Weights of a small GPT-style language model, trained from scratch on English Wikipedia.
Architecture: LayerNorm before each block, learned positions, biases.
Training: a variant of Muon for these matrices, 6440 steps.
Each number is 200 + 40 x the weight over its row's rms, rounded and kept within 0 to 999. Layers, rows and columns count from 0. The size before them is the row's rms in percent of the matrix's.

# k: layer 7 attention key, 160x160, rms 0.193, rows 118-132, columns 64-95
# q: layer 7 attention query, 160x160, rms 0.196, rows 119-132, columns 64-95
# v: layer 7 attention value, 160x160, rms 0.181, rows 96-127, columns 64-95
# o: layer 7 attention output (transposed), 160x160, rms 0.151, rows 96-127, columns 64-95
k118,107,208,239,223,214,224,150,176,119,197,213,196,256,217,190,153,242,296,302,162,247,220,183,201,190,150,145,172,168,205,220,211,149
q119,100,207,250,185,158,137,242,178,123,240,229,239,113,207,197,253,161,185,189,176,250,230,245,191,186,165,268,219,254,209,196,139,201
k119,107,255,235,234,155,172,246,135,173,301,202,228,177,196,138,233,136,218,197,232,173,184,240,232,225,170,194,222,245,189,187,224,213
q120,101,235,198,198,283,272,222,286,230,139,251,256,181,181,159,171,171,247,228,210,222,216,240,169,216,218,175,143,245,188,223,203,161
k120,118,201,295,278,242,248,243,175,157,195,252,203,184,164,185,181,208,257,240,226,192,144,260,82,181,106,141,231,151,189,233,238,158
q121,110,283,164,240,266,273,241,233,187,185,187,180,147,122,151,219,172,173,129,245,137,104,196,204,185,188,227,242,235,190,224,187,222
k121,117,180,122,216,296,220,247,208,189,210,189,200,150,240,125,163,182,208,194,195,182,156,228,229,208,234,247,251,166,261,254,153,215
q122,098,193,234,238,235,155,202,238,171,224,192,207,139,202,176,157,289,237,242,213,162,237,172,194,198,177,242,202,160,231,190,210,164
k122,101,206,271,186,226,265,222,250,171,195,194,212,145,144,229,212,247,185,128,174,139,210,203,216,230,198,218,218,211,251,210,153,104
q123,103,187,230,186,189,152,185,177,179,187,167,186,182,122,205,222,273,178,206,249,268,181,147,192,180,210,236,183,140,158,214,162,174
k123,098,220,222,227,172,163,199,169,244,188,222,252,199,159,245,199,286,265,166,188,170,151,151,162,191,230,206,231,189,189,223,167,231
q124,118,237,232,248,207,200,193,237,225,208,138,175,226,198,150,176,230,201,170,259,186,186,160,149,232,185,219,226,196,264,141,227,199
k124,119,219,181,246,242,150,152,259,239,171,198,217,253,191,128,181,241,194,253,201,210,152,156,184,192,265,152,157,177,233,206,261,195
q125,115,258,178,137,127,183,231,226,228,260,194,163,146,195,172,165,203,206,191,237,235,228,234,208,217,221,193,200,208,210,85,200,169
k125,108,195,197,193,162,172,209,231,242,286,209,189,168,202,192,188,185,202,146,303,178,214,239,175,251,244,150,202,216,228,127,232,219
q126,108,138,172,174,116,153,208,246,261,227,182,119,143,228,205,195,256,122,286,252,143,176,211,227,165,165,223,211,265,208,199,244,210
k126,100,181,132,163,201,181,186,213,232,252,182,209,161,191,208,174,243,175,233,288,280,214,171,223,156,192,169,186,268,170,205,223,189
q127,102,235,141,206,196,229,247,210,255,158,194,227,162,164,201,156,169,203,211,160,258,233,217,163,211,131,216,181,193,181,205,230,211
k127,102,204,211,263,246,181,194,223,206,231,214,256,138,151,242,209,135,230,148,228,248,182,233,139,250,218,241,160,143,281,217,263,140
v96,089,288,207,224,239,237,137,233,234,190,191,158,265,275,178,255,132,192,174,154,170,258,194,197,200,191,256,251,200,213,235,212,167
o96,096,183,165,182,161,199,209,150,164,244,205,210,187,114,219,194,230,168,169,186,202,185,187,185,156,268,91,245,241,201,184,231,200
v97,093,187,158,200,254,198,214,217,154,189,217,197,257,211,175,219,145,231,216,224,168,174,173,245,193,199,109,143,191,229,204,174,188
o97,095,195,243,190,141,197,210,202,210,291,197,215,177,207,284,196,239,175,152,225,190,228,206,200,136,153,237,224,207,244,198,222,264
v98,099,159,257,265,240,184,124,91,264,185,151,243,155,156,183,241,210,162,223,166,204,211,230,204,198,192,214,221,256,245,186,141,135
o98,102,178,165,234,130,196,235,234,126,147,237,152,237,239,173,213,147,239,140,208,211,168,167,192,206,193,210,208,169,157,240,220,207
v99,097,138,218,228,261,259,171,198,185,139,199,237,190,269,241,163,161,211,164,175,213,244,173,150,134,270,155,213,175,197,214,198,176
o99,093,253,255,226,125,242,167,151,152,205,169,199,180,150,108,246,186,195,258,253,256,152,217,206,202,147,220,187,237,186,200,184,209
v100,095,197,196,200,217,220,213,173,267,264,212,189,146,168,161,213,220,212,135,220,163,190,163,147,185,185,139,327,271,253,167,194,251
o100,094,127,249,190,243,225,156,219,199,153,247,185,232,249,251,243,177,165,167,241,219,139,191,162,256,134,225,105,160,183,220,198,160
v101,086,238,141,235,204,143,166,254,216,234,195,211,246,204,256,160,160,242,181,154,177,226,206,212,220,176,203,300,205,224,232,290,206
o101,086,195,238,149,199,230,225,109,158,210,180,185,188,223,169,204,207,163,178,211,167,189,192,128,189,268,158,118,242,210,172,124,171
v102,087,123,168,287,254,169,121,182,211,218,234,171,219,215,97,302,204,205,199,275,168,213,187,202,162,246,197,148,194,168,311,176,205
o102,089,238,148,183,183,221,214,164,285,267,209,227,181,185,244,179,235,136,186,175,287,163,198,156,169,219,178,236,191,189,139,220,126
v103,090,230,217,202,197,214,186,240,150,145,137,196,256,222,175,229,215,253,175,193,259,153,151,313,197,113,257,222,268,129,166,286,160
o103,089,170,99,203,266,218,262,142,191,250,135,244,165,189,157,246,211,162,186,222,222,205,243,161,165,276,148,153,238,196,225,150,244
v104,084,242,305,184,202,200,237,193,195,265,225,162,250,167,160,210,170,210,152,208,206,246,212,198,210,187,205,232,249,221,132,190,207
o104,089,163,100,228,254,211,200,239,242,138,198,223,168,312,253,148,184,202,219,183,217,155,178,253,227,180,232,187,144,231,206,283,230
v105,082,166,174,205,159,256,176,150,218,181,189,169,223,189,167,226,154,179,156,227,223,119,145,156,205,217,262,218,198,245,175,151,233
o105,088,203,166,165,241,237,203,268,189,196,181,247,222,188,198,263,214,203,220,128,187,242,243,200,205,171,148,161,141,141,257,259,193
v106,088,126,229,228,169,133,249,192,218,165,202,180,173,127,183,133,225,192,176,197,250,183,212,229,193,145,194,201,280,239,243,238,160
o106,099,227,113,253,232,219,103,159,138,297,217,166,225,246,242,271,174,243,249,200,206,190,287,189,195,171,208,180,168,156,196,239,254
v107,085,175,224,166,192,206,207,211,243,259,276,260,180,170,200,170,211,205,130,192,213,101,243,193,96,167,199,176,176,195,231,201,182
o107,083,255,246,189,183,173,143,188,245,220,223,189,277,207,205,269,231,180,302,243,223,219,146,169,155,167,222,114,218,175,173,267,174
v108,094,209,180,227,160,164,247,248,122,202,109,130,232,198,227,185,260,289,188,174,237,229,167,219,158,199,166,184,173,156,148,154,234
o108,085,257,224,246,178,289,226,150,232,232,173,176,191,193,318,215,171,127,212,240,145,196,175,220,235,195,253,196,201,171,192,190,178
v109,086,245,221,166,257,156,204,144,236,185,173,154,200,250,203,166,188,181,174,232,205,151,247,210,274,229,184,218,261,254,198,156,201
o109,091,101,214,238,158,231,196,217,101,225,208,272,215,252,174,252,226,258,239,135,191,219,204,204,158,239,199,214,253,167,261,233,292
v110,105,207,186,214,180,249,191,188,263,160,239,263,276,210,238,154,179,236,127,153,188,250,197,214,184,178,161,171,180,220,220,49,154
o110,105,200,162,243,236,221,137,266,192,220,227,202,200,221,182,151,198,198,254,238,147,147,183,223,158,214,229,299,173,238,216,212,152
v111,085,202,220,303,216,209,192,217,228,188,169,251,185,255,161,207,183,225,175,97,198,180,196,151,254,151,101,279,205,181,160,219,184
o111,086,166,175,156,182,169,147,223,183,162,139,212,203,155,194,213,151,201,225,202,255,173,242,198,135,235,225,119,300,225,195,173,178
v112,085,161,213,174,154,236,259,142,242,199,232,168,144,172,214,225,115,157,213,293,161,233,165,201,175,266,172,297,254,228,190,169,210
o112,090,275,202,217,278,261,147,202,158,166,177,191,163,216,185,226,187,203,121,147,208,96,184,207,212,150,177,193,194,204,216,191,192
v113,085,244,198,142,249,185,221,184,165,243,188,133,238,204,195,272,200,179,228,199,230,140,181,120,225,135,134,167,232,199,315,216,225
o113,089,194,170,234,200,185,244,215,189,218,225,191,250,229,88,200,227,197,190,191,126,246,313,251,190,167,256,277,174,166,138,189,196
v114,099,144,253,182,185,278,143,187,147,205,192,172,129,247,154,184,215,186,222,231,267,231,178,291,242,175,113,238,150,220,177,177,201
o114,099,202,107,172,193,190,234,163,232,207,193,215,257,159,219,168,149,159,225,240,162,211,253,115,162,277,225,172,216,147,246,170,239
v115,082,216,228,165,229,268,172,184,224,218,197,226,185,215,200,153,182,180,184,203,195,214,241,128,270,193,288,151,221,195,223,112,255
o115,081,245,257,193,193,171,189,226,138,193,238,161,226,149,180,143,210,148,261,253,146,186,192,207,214,183,190,192,188,229,179,190,229
v116,091,306,190,127,205,170,205,182,224,194,278,226,194,189,189,188,270,173,280,125,191,202,228,170,196,166,257,181,145,128,183,127,185
o116,088,132,222,252,210,171,250,214,202,187,221,238,224,214,249,163,175,278,173,202,163,218,165,235,228,168,256,222,161,256,170,239,174
v117,090,172,177,249,220,191,162,231,184,170,173,158,194,179,163,248,238,143,241,169,203,171,219,196,300,182,222,169,226,217,163,206,265
o117,095,139,229,177,194,254,210,201,181,256,172,213,163,210,284,226,179,234,156,215,149,212,260,218,180,218,221,229,191,154,176,124,185
v118,093,293,119,197,196,239,215,252,203,223,182,127,179,196,170,274,287,217,286,183,169,246,233,162,127,157,212,150,151,242,211,249,213
o118,092,161,211,180,209,184,161,174,224,208,192,247,233,202,268,202,145,144,175,204,172,255,192,178,238,237,225,212,172,159,213,244,171
v119,083,143,147,217,172,157,199,217,228,247,191,251,196,204,219,268,210,199,213,138,215,239,253,127,203,160,220,179,150,259,188,228,196
o119,087,220,166,266,188,184,244,211,254,159,220,213,211,196,258,167,274,263,135,305,191,179,147,186,145,175,222,216,229,113,222,229,162
v120,089,203,215,188,222,257,149,180,108,239,213,208,224,177,183,235,286,189,177,235,217,166,207,194,252,194,180,168,187,193,196,126,197
o120,086,277,177,180,175,205,152,229,261,175,180,194,215,179,212,243,192,193,208,175,173,314,273,260,148,257,182,98,175,230,181,250,156
v121,089,149,215,212,217,158,278,179,216,207,179,180,223,239,205,213,196,181,201,230,255,138,294,217,224,236,169,203,149,165,161,221,265
o121,090,238,227,196,130,169,209,185,158,171,228,266,118,235,188,289,296,262,220,225,234,247,154,186,208,169,206,223,230,212,214,117,186
v122,088,230,236,158,140,199,250,279,187,214,228,120,200,214,160,216,189,273,147,183,214,187,191,174,123,172,255,201,242,206,216,248,245
o122,090,149,187,229,271,190,226,175,209,186,175,241,225,176,188,245,174,186,231,214,244,253,145,161,246,195,188,230,221,271,227,162,121
v123,083,102,233,138,287,127,224,195,265,252,220,177,256,150,203,219,133,216,207,207,178,204,194,152,199,220,257,181,245,165,131,213,254
o123,088,187,191,269,205,269,172,252,164,191,224,205,216,188,191,258,248,179,228,122,204,123,230,224,202,151,223,202,148,186,219,231,121
v124,089,150,231,191,153,209,213,169,129,190,208,188,203,214,204,165,214,205,196,201,171,198,239,228,224,165,227,195,230,219,244,223,164
o124,095,218,147,220,225,249,128,214,198,169,163,173,145,187,225,226,235,258,187,248,201,182,168,165,224,187,102,171,108,189,166,200,248
v125,085,245,99,188,198,213,134,206,114,186,145,217,213,301,132,282,222,171,171,194,209,221,170,262,226,200,186,173,189,211,193,191,178
o125,093,157,188,214,210,262,246,185,218,131,211,229,202,181,220,137,246,200,242,213,241,226,173,248,195,197,179,183,223,212,236,146,224
v126,087,215,241,126,165,256,228,156,179,150,207,174,158,168,153,243,213,218,145,252,169,156,226,172,222,265,197,216,266,174,206,338,145
o126,083,166,243,252,221,99,188,200,230,222,194,253,219,197,150,221,244,220,206,184,269,144,134,193,176,119,250,124,172,195,190,112,175
v127,085,194,143,226,247,153,230,182,142,202,127,234,213,223,134,250,180,154,192,214,203,254,217,253,174,181,291,201,163,251,124,159,123
o127,087,230,218,191,230,232,118,158,299,194,231,112,173,147,255,189,195,229,239,219,253,193,218,208,187,214,145,222,177,144,218,177,179
q128,101,270,250,254,221,299,201,252,206,261,162,180,189,201,196,247,206,248,215,181,188,191,207,178,276,267,216,228,136,282,211,141,133
k128,095,265,135,207,151,223,260,288,278,167,245,158,172,208,156,163,174,285,254,243,148,190,212,181,255,247,219,213,152,242,128,246,226
q129,097,137,230,180,145,114,169,170,198,202,145,167,234,230,186,247,178,197,209,207,173,171,172,177,179,288,288,177,202,233,202,163,251
k129,105,135,220,222,164,208,189,164,165,128,145,247,277,293,208,217,174,217,171,160,167,264,243,244,238,286,205,241,254,221,227,149,195
q130,099,151,242,256,184,170,140,200,203,145,207,190,279,233,210,244,261,186,218,228,225,225,182,269,210,176,174,199,174,133,219,156,194
k130,091,222,252,141,150,217,178,232,189,158,209,226,188,191,161,202,195,214,153,190,244,236,138,253,190,187,162,169,201,126,224,180,185
q131,101,248,187,107,161,185,229,188,181,215,179,204,204,209,225,116,257,166,224,205,219,155,167,195,225,190,251,308,133,184,239,186,250
k131,094,180,190,241,189,172,205,183,232,206,173,172,250,158,222,217,208,221,243,251,300,158,168,234,272,139,202,191,136,143,213,237,227
q132,106,276,196,176,284,200,175,163,225,158,264,153,237,205,180,233,139,117,191,193,240,190,193,178,215,209,127,269,144,191,213,215,156
k132,105,207,187,226,206,237,135,229,247,165,233,176,244,221,191,255,160,143,211,191,282,178,218,252,122,183,232,190,155,163,240,158,171